{
  "hidden_act": "swiglu",
  "rope_fraction": 1.0,
  "qk_norm": true,
  "init_std_qkv": 0.0489,
  "init_mimetic": 0.5,
  "beta1": 0.9,
  "lr_head": 0.00788,
  "schedule": "wsd",
  "decay_fraction": 0.898
}
Each number is 500 + 25 x the weight over its row's rms, rounded and kept within 0 to 999. Layers, rows and columns count from 0. Numbers have three digits each. The size before them is the row's rms in percent of the matrix's.

# up: layer 2 MLP up, 448x160, rms 0.0764, rows 298-323, columns 80-159
# down: layer 2 MLP down (transposed), 448x160, rms 0.0697, rows 298-322, columns 80-159
# gate: layer 2 MLP gate, 448x160, rms 0.0785, rows 299-323, columns 80-159
up298 090:449427452535475463549498500503517557510508486444505496501504504497513509555439521479466515501504497523459526516472487528492491440489502547511468475514491480486442496498510495515501550469498503538499497488478557486511494535472486549533507497
down298 098:527545541468504535495515514495525447479506511508496494468497492473496493462567497527544486477507525519544479474490483477501493537519528441486540524484515503537557484479495486493517479542457478461506500508481465546482522473536538496450462518
gate299 096:485471446490521504458533475526519482461495526454468457480484509500520479547505517528472524530481493517518515442461538511526468525463478520468526501506496509473500498488471511538537538496496437508518491514485502499479446473540491496520519512
up299 091:459471528485477493526496481505500500539486507503478506503473484509510496519508499504498505470495473527486555527486507491495479512510522531448488477529504460516495530480485483472505478491444465501511487478506519511561542511515473510480448500
down299 097:510491429499519531517531493533496456454499494478513497512486512483505505509572501513493516461492496515496508444488544467511505489474461475536524517517472496505468472500491487527507481529507515527532480531504487478467426460504508509550543512
gate300 103:499547472523504483485532503481495555508477513490519445483496538444528485508528499500520519431523499484503510488509513456515499474544482491479531505505504474511535459539464496509500518523514514544479485505494483519509497510524513485498502480
up300 094:537489525477471492518525491459464547508506502516490520520502516503524466416537481462499483496509479511488481478497509550529495505479520475516537505512540482494504511550508565486471511497533546521496506525494490513546543470471514497500495536
down300 097:477492504506498491504503534477481504475477521500486478538542494462524529535465536486464484526511499512554485562526517477491490499508502503533475478511452496477544499513521507486528485503444458489504498535465492528474482478551505498487485519
gate301 094:480460515505498443490494505542507516522551499502476506497509469464536550492508516500510501528500490549501536475495496502472496500487493512439533493457532490517498505480480484488529475533494507509495454484522497500442512473483501486509526523
up301 100:496528487501474519505529508458508480507465483481574472471528500525459500514497499511499471462461555509501503465485469496488551517515520458524497499554484481472484468492514539468505506474491502480468501455470518518494507503541479524472520497
down301 102:460499505560509474502472483512508516498506512487485478497508458478498559490478530526486491479501507549461520492469492514420500514502497489470509463492508475498478493463489515480519502523488539511493473482519491479450500493514472467491533495
gate302 093:532476465521528504457504520514504512472496492454473508561485553486479515539489518510541524499553472478484480541492512508509473531530479513516523502504506480499487539506512510540476511502529502510507531526544484485530482519457546483553529518
up302 090:515440498510514582505506512488509542505475498494511506519527451543500497500527492516498513497500503521471524494518505497497491490519502499457472479504490552522514473528448473491511512524479491518473517493514544532519528508513479543524494501
down302 090:502547504508479434521491468513496483490500503525519483490491556466496476495469500473493501482491526490530489507482488508485522513488506501535532519484508450497477541473557515505481489483515498465497470498478456469486464502481508475492498501
gate303 096:489477517478460538477542505481517474517519499496468543466515477465520472520476490509481480522472501518494495488471474503455520512520476497498509487530489525477519482456468509531464488534492512550484467477479530470487472486513450471485523516
up303 096:501453516506505523449510488462508520486499479463506516464498490503474532529452562498524469524493480527499496518500486479470477540562493536493513538535458517488457510449503519521468496496495514525515515507517491480520510515490516519497539517
down303 101:525530501525528478500498511527520526477516510501553433532494495526455500472511543484529537476506492499522490524514501513514475525504507502485488523477511477532463494521553483453562487488490481448503506513523499488516491522511533530477478521
gate304 108:509531556497499484467479519485491498527477507553494503468537532483488492513501521497477517519503489484485507485491474511488531491492497499506489514480524522538520469473505507506514530531549482481476498428506487463447477450528497447486533491
up304 107:494522523500480486476505517457491523488479541507505515510497531465518472503506493551522499535462485500504485483540471536495448528522506505517505474534490484518565463527497468499461466465502514490484501512487500489465469471502522490453479546
down304 113:508482507494497505556514449473518470517481528520469506544526520490461519499507546516489488538493480530538499502511499525507475514496488521512500504523492496492518524533483503569483402478514462528514502481489498552489461465499476502512463513
gate305 095:539516506494538528477491517490490524496533500505487527502560469531505523476490465473550481539529554507494474500534510485467474444459497471500471518540486488503481517524462529550443504496499502485479488540532484511465487482472510511496510488
up305 098:493508507455486512490454520488527520486482505501489495473518501561468488495484491484520478537520503524496525492522508532502449452456501485502536536524512536513473491519507531538481498458510495499489475470494509487510495528478517480453522538
down305 099:465469502511490463491524469465509523544497506493524490481480519485475515501502499519467496482467492513462503478434495500500517543516479504535486474498491492497551487465477464452490496509477500517491514502490488511531499493498490497567487483
gate306 098:496487480541498431520498521444482530499507491511528543496475466487515516470513495546530519518519453509506465469531549493507477488518519526525479504536491513489527533499498495496454487514492488507556494538528518541500485493494507520477497484
up306 100:503483518476512504519512521482490504501517532479449480492471494527509516470506519482497496549473462494457473517512512513529486539540541500501542502450493447432536498538471504485529507480509533510493463508498496503531514516485489475514503504
down306 095:495494510470496541461517520505506499493485471484469472478511497482510459492496497441503471495503537505509516505491469491473519510469479469474504510453507492526464473510463498479491540482515502535430494516445506515469493496456518439509485474
gate307 091:492504503499500498488509509540438519525491476496500517490475510488517494500516503500485498509456534497513495536541520458520487432529480543489498500479490456473493527489523485492518464465464473483485474503461497505534509461511542515517511509
up307 104:498492511501471505560491476486492454509560523529499495492541456498501513525535464510510508524473522506496506432463490518526488502462529472487495480499503525475503482541498487496510545528478462509512481449539507514501534511497457493491493484
down307 093:493504502478495486531505483517461521540491488515485506464460495493526488507519474515458490525443536508514483500514522447541479431523492521495509479473500462473497504500519502493554494472455435487500488491492506486548528467511521523478513531
gate308 097:535489545490496503443499522474527493537505513511509476478516465455521548515514501485486507463502500517545533529503498496470492490537499449526464463480489486472474456521498485498510492517528494501493483462534501470430545445504500477503506475
up308 104:452489463519463515544497442494509484491508544532487543492459481492487504532500455503501486503505537495510493488483515503509537507450495522478486499507535531502487520538509493486516515534446508483505483497480506510521519509483492551483486519
down308 102:522509523521484503442483499465504513494493500533497511467505447480491569502478514475477536452473552513526507539505515527505494514511527477525481464462483502512502502502496484493515477540560502499475439473506479437450580453498486513499521456
gate309 094:481493524474532475465514510481502460495498511522504540467503536509592558488486509480502433512466518484530542488503439497515540472475470527503512515508543493492508445479524488527492471498497489525525480437498460476502518499512540521511492502
up309 103:531526541480493492479497499506538491482523495522492474524541506485448510521495489503522533494518523522512505434544466534514478529494507415534474500521496534491473509521451500490512468516501502463468484482499531511458472503486497471508514478
down309 105:469493529503486457455493496491510469531498514553496542463514569526500550512493515475514448491500529508530544486517454509496494508461454506467484488508507504520504427485536519490481452532519537512494496427491487479480503506514539542510507487
gate310 120:451485509506478495525492507538472491533512486508518482518483497482549478550515461490492514486518499494520531514482491495505496458491495507431477491508498509453467500546528432503500498587481488480534489497515479523503501469535501525487451509
up310 122:526500504531433541482488469509534503496496457527468497459534465535491536479544517505477506494482454498482482493479502451520481487514502491513474523460491504510481530452494498482467504494503493550471520451477539499471503528489491554493520475
down310 130:474482524496504505520503505533494542485506477534463476525455527512524502527526477489484493484529525469499539510513513501453507489506545480496464521477520484482529546463498483514443496483476479517528478477478465515474520521478501560522471490
gate311 088:542513482479501448451535527503549515456503479498511512509523509540473477495509520494523488547499493474508474500503501472514494505527505529517524536523477472532466530461471464513498505488501510477532494524506465465512482521488526536491548556
up311 086:544487493500466514513511455460476471482512509493528531484486483543448466541484468478501471478542451491513492506512495489504464533512508479528471500551527522520500504535484492465480531490507502496501495495529496515484506511508462513545450512
down311 087:458509503509512488507468535503517523495484459520459484509518513469545530455530543496512518508467563494473490498479482544492535465503468539486511495475455489463493488468526498522529464493502518509482511506475532468496470478503523473471541453
gate312 092:530510488499473484460513503461503506459497555495522505491516471477490535526482548484493447552429476571535455524526491470490528469526493525502520508489475502502430513488516519515510510490511505510492459531478465486508518549491501518453508512
up312 099:522497502514499481521526515522510482520451508499531501506458492469537522492514482466531545490521544498481501514501522486530475461539496538494506529464492504476483502560533483477540515478511525484552522506516484470514526531507504582490498491
down312 089:451497523504506496516469455527450484520502484513441501500544514553482458511489445539485485460553496488477527466487503532473479484469485475499455476507530493527540492494494498521496518511479468519501472495493535529509476472495504443529501466
gate313 089:499473480487522449484492561500517501467498488484547504514493502520511467484511515484530506489507506557516490514474498506496499489495502467504492522516489507449545480523546534464496436520540502501457488490505494487497475499510523498490476481
up313 083:488508529489484508502483484485507509510531517501485516485502537522513525493538540513512495480484494491511492498524520514497489499545479518455500541489518520461518513492479487524512493454501521478536471468506549520506576531526518482494514514
down313 089:507516492501483532503534522520487478492476500531503484487532502483504525487465463515495512547558480499470502480514479514497498503492511492561508482532534522564490458468492497468490544532500481490505463516500515499508469517484541477536544507
gate314 094:489513510519488501493489485483530486563491496567506525472520479460472496519468525478525492452476530496497460485482501511506472538478514458501453535461485531499507503475511499476534509531490505474468495495510523505497500447503484508492514481
up314 099:494491481520508522522505467492503514497492494485466515486463476465469475494457523525529523456489510443473476510487517508469473539471509518495467536455492498495483489454538508505538519511458528460436539503491446493504494506491496498500476522
down314 097:479496483488474482500486537496511489461521487481498511491480494495513465475528482541480539522476481484514528484523479500537485503530504527482538476534503488477486479507471462538501513509466483494525504490479450534505503544503456479523512523
gate315 103:490474466479464532455520504444517484521530518487511513515528454519489531506496457503474480517498485481513469513472484488473517521485479525482493475509503504501536432482492472502497525525513510511526483493465528479523506497505450463529467480
up315 103:512464484512513526457524517466522526507524531502474517503507502513526494545514488492499511560495503478510407512512471473473500518502515525500530492496516472464471459419521487505546502496484526508548503506461512468530473511500491478521505519
down315 105:545526552510515494522502540505510502482482493514458493499473539511506474489533565470524510520507519475498483453558473500511462495512549490491537515516494468468466519512490503522519504490483508502483521499483493512503482492507544505476544528
gate316 104:514531496469476494448511530503484536521543490505498536512516485479511483478466537493455494480481502463479482504519482494507516497504458500494498489455532518504504500481503495485507529486549492485454476509496506480486533485489533456492537504
up316 097:515481513471516484516527498489504474523490508487475534503494558518476553529491535455518443515524483517529423515533480499487466499505538489500529495506518501521491527511498548500479491502478496513465513469524536532498464474502449465484518518
down316 096:498523542490476478499507488494508522460511520474497527507496465490479501473545508512483530519492486537455539503534521495494564475493495472472508484472495492478553502484512503559495471542507480462483458494494522460531542509485525504515485518
gate317 102:509524465526485532478488491469499518469488532478506491493477519482474529517488528499503485519515516533492486438513524489432542516480444540497517469439548530528531470522489504491487484500502447516472478523482497522487449530500494478509509528
up317 093:513503508497489537443496557479542483521508499529514534461523486520501537528501523463474452547451508506455528513450458492468478509504478543476523528475505498509521495494453506533479496490539477486495512485478527477473514506529493508491517518
down317 103:498508501454460513479434506451468480521502490524507514463482504458508475501482491515488512495511528504547509490504528486459497545449499501526490494500481546519502464487499459466503536498504513498438485524506485524490495484552485512476484493
gate318 100:528472484451482468545520532530515485526516454495503471538474512501492465487489536451542521465520476532487523502446523485491521484494490505507509518440473493466497503527498481461545456514496500536518478541501503542517511491506514453506471553
up318 097:521538473471482465524494473539483480521480517513500526541479550497502475490502506507503499482524506509495507476480486489478539498497509527509484511458480505519503514520503419469509517494486476474511483526502514577514471478482539463518484510
down318 100:579447504481529513498522518482527507520498438480520478500514511495450480498508538497513546482493491477537501509458502512483499515493523507486528494464504499449470487489491508497556499503497476527504499549485510493498467491494489458473467539
gate319 120:526494492527509521488501506514506537473477471445491478546479532515497471526482515471517508512532474470471488549496525520493462558503516506505508522474508485514460554470517526527472536497531497513482522517515469490512492512490536480512523530
up319 095:504512482452506499518495514489487490523502501477455490480494545502504529495511508446508502501496515511517510519520510481494459468482514553505511487474476495493502502521489486486497495497498459482494497507506467483494506480492495485505510528
down319 101:497489497563500495465504506513522511486480498508573521514510445504507476510500486560499489504497488486479479472472482519514518547545465448501473494512515482510495499491505514491524511512496515509502503497497537520519477517509523514475497478
gate320 091:511518498524525533468539551511491491555526513501486505509475503500504538477556492514503465487464529527517538515477440506535524508515487460510460510491474489508468509502521486487501485512499503461499469492557487543505496460517493482502500499
up320 122:474495511527463490505500496500497464511483540556530496429546452499490509481516436489500487499510561510487542468503519475501525487462503482512507485500511491488519450533466464500509487522466506498483485455506515494490522478509473493494505500
down320 105:492495491492494554475511561524514474556503518507503498489485504497499530474531506521494452496479545540506550494505450502525536513501483470518479502478479491525495483490506460482494480510495498456501462456551524525507516478507502475487489490
gate321 104:498523543478492544474511519481502500521548476516487496486526499475521494496512520508442530513448493498499488497470474475525517558496442502447493542493499481521497498504500538539494512522516516514498495528439526530508475440502486494502513490
up321 101:488488527529504541492503524493511500532549493454514494555460579513485457505486496493512503507484503508477476500472497521525488541511442519502474536481549500493457490531504515546479501524514514513515487521459487474538507502489524488533494571
down321 105:489488493507501504498489512542498469516502497421476531537413543541488494528502471513541499495497511517503460515491526552499487472493511507525491495519510517479503493497532516469484494514501508517521463474498498464551504534480495500514454547
gate322 101:479494508483516492552474474513499470488515494531555504484541468482523505524495464497499524484521518486541503469446499508511504509477511539472492452497475480480520516484498471494541516509481492472490525503491547469524478490498496505505447510
up322 103:531529508507542500482485504518517492484484506507558515444541468486508483506492522512521494509505507486547508502514481500545491511460513506500502493522457496521535500530525438484491530460493527476486518433498501529490496538443497507465453524
down322 101:477488537514500496481484509508494519529492511492466504484490508499518494487508535483515468553488519519481505568522481522515514544489497505497528532467464500562460520561543510493439494480512528496458513458480475507490531567477529466499503508
gate323 091:490504507527480520521479486499489457474488489510489521500476490482484473504543478521508500424499487494515463461538457440530526492480508516492499548448508545526524544507500519491501533535479517470492498438508517539490469466524468517523469486
up323 091:474488519451460473505500491495501492512515496529486475519526519475535479536438545499506498522489503492523566513478522571517503512521517477468479490498514484513425474501449467501528530515518513468468490511466500481494489511506511482556477487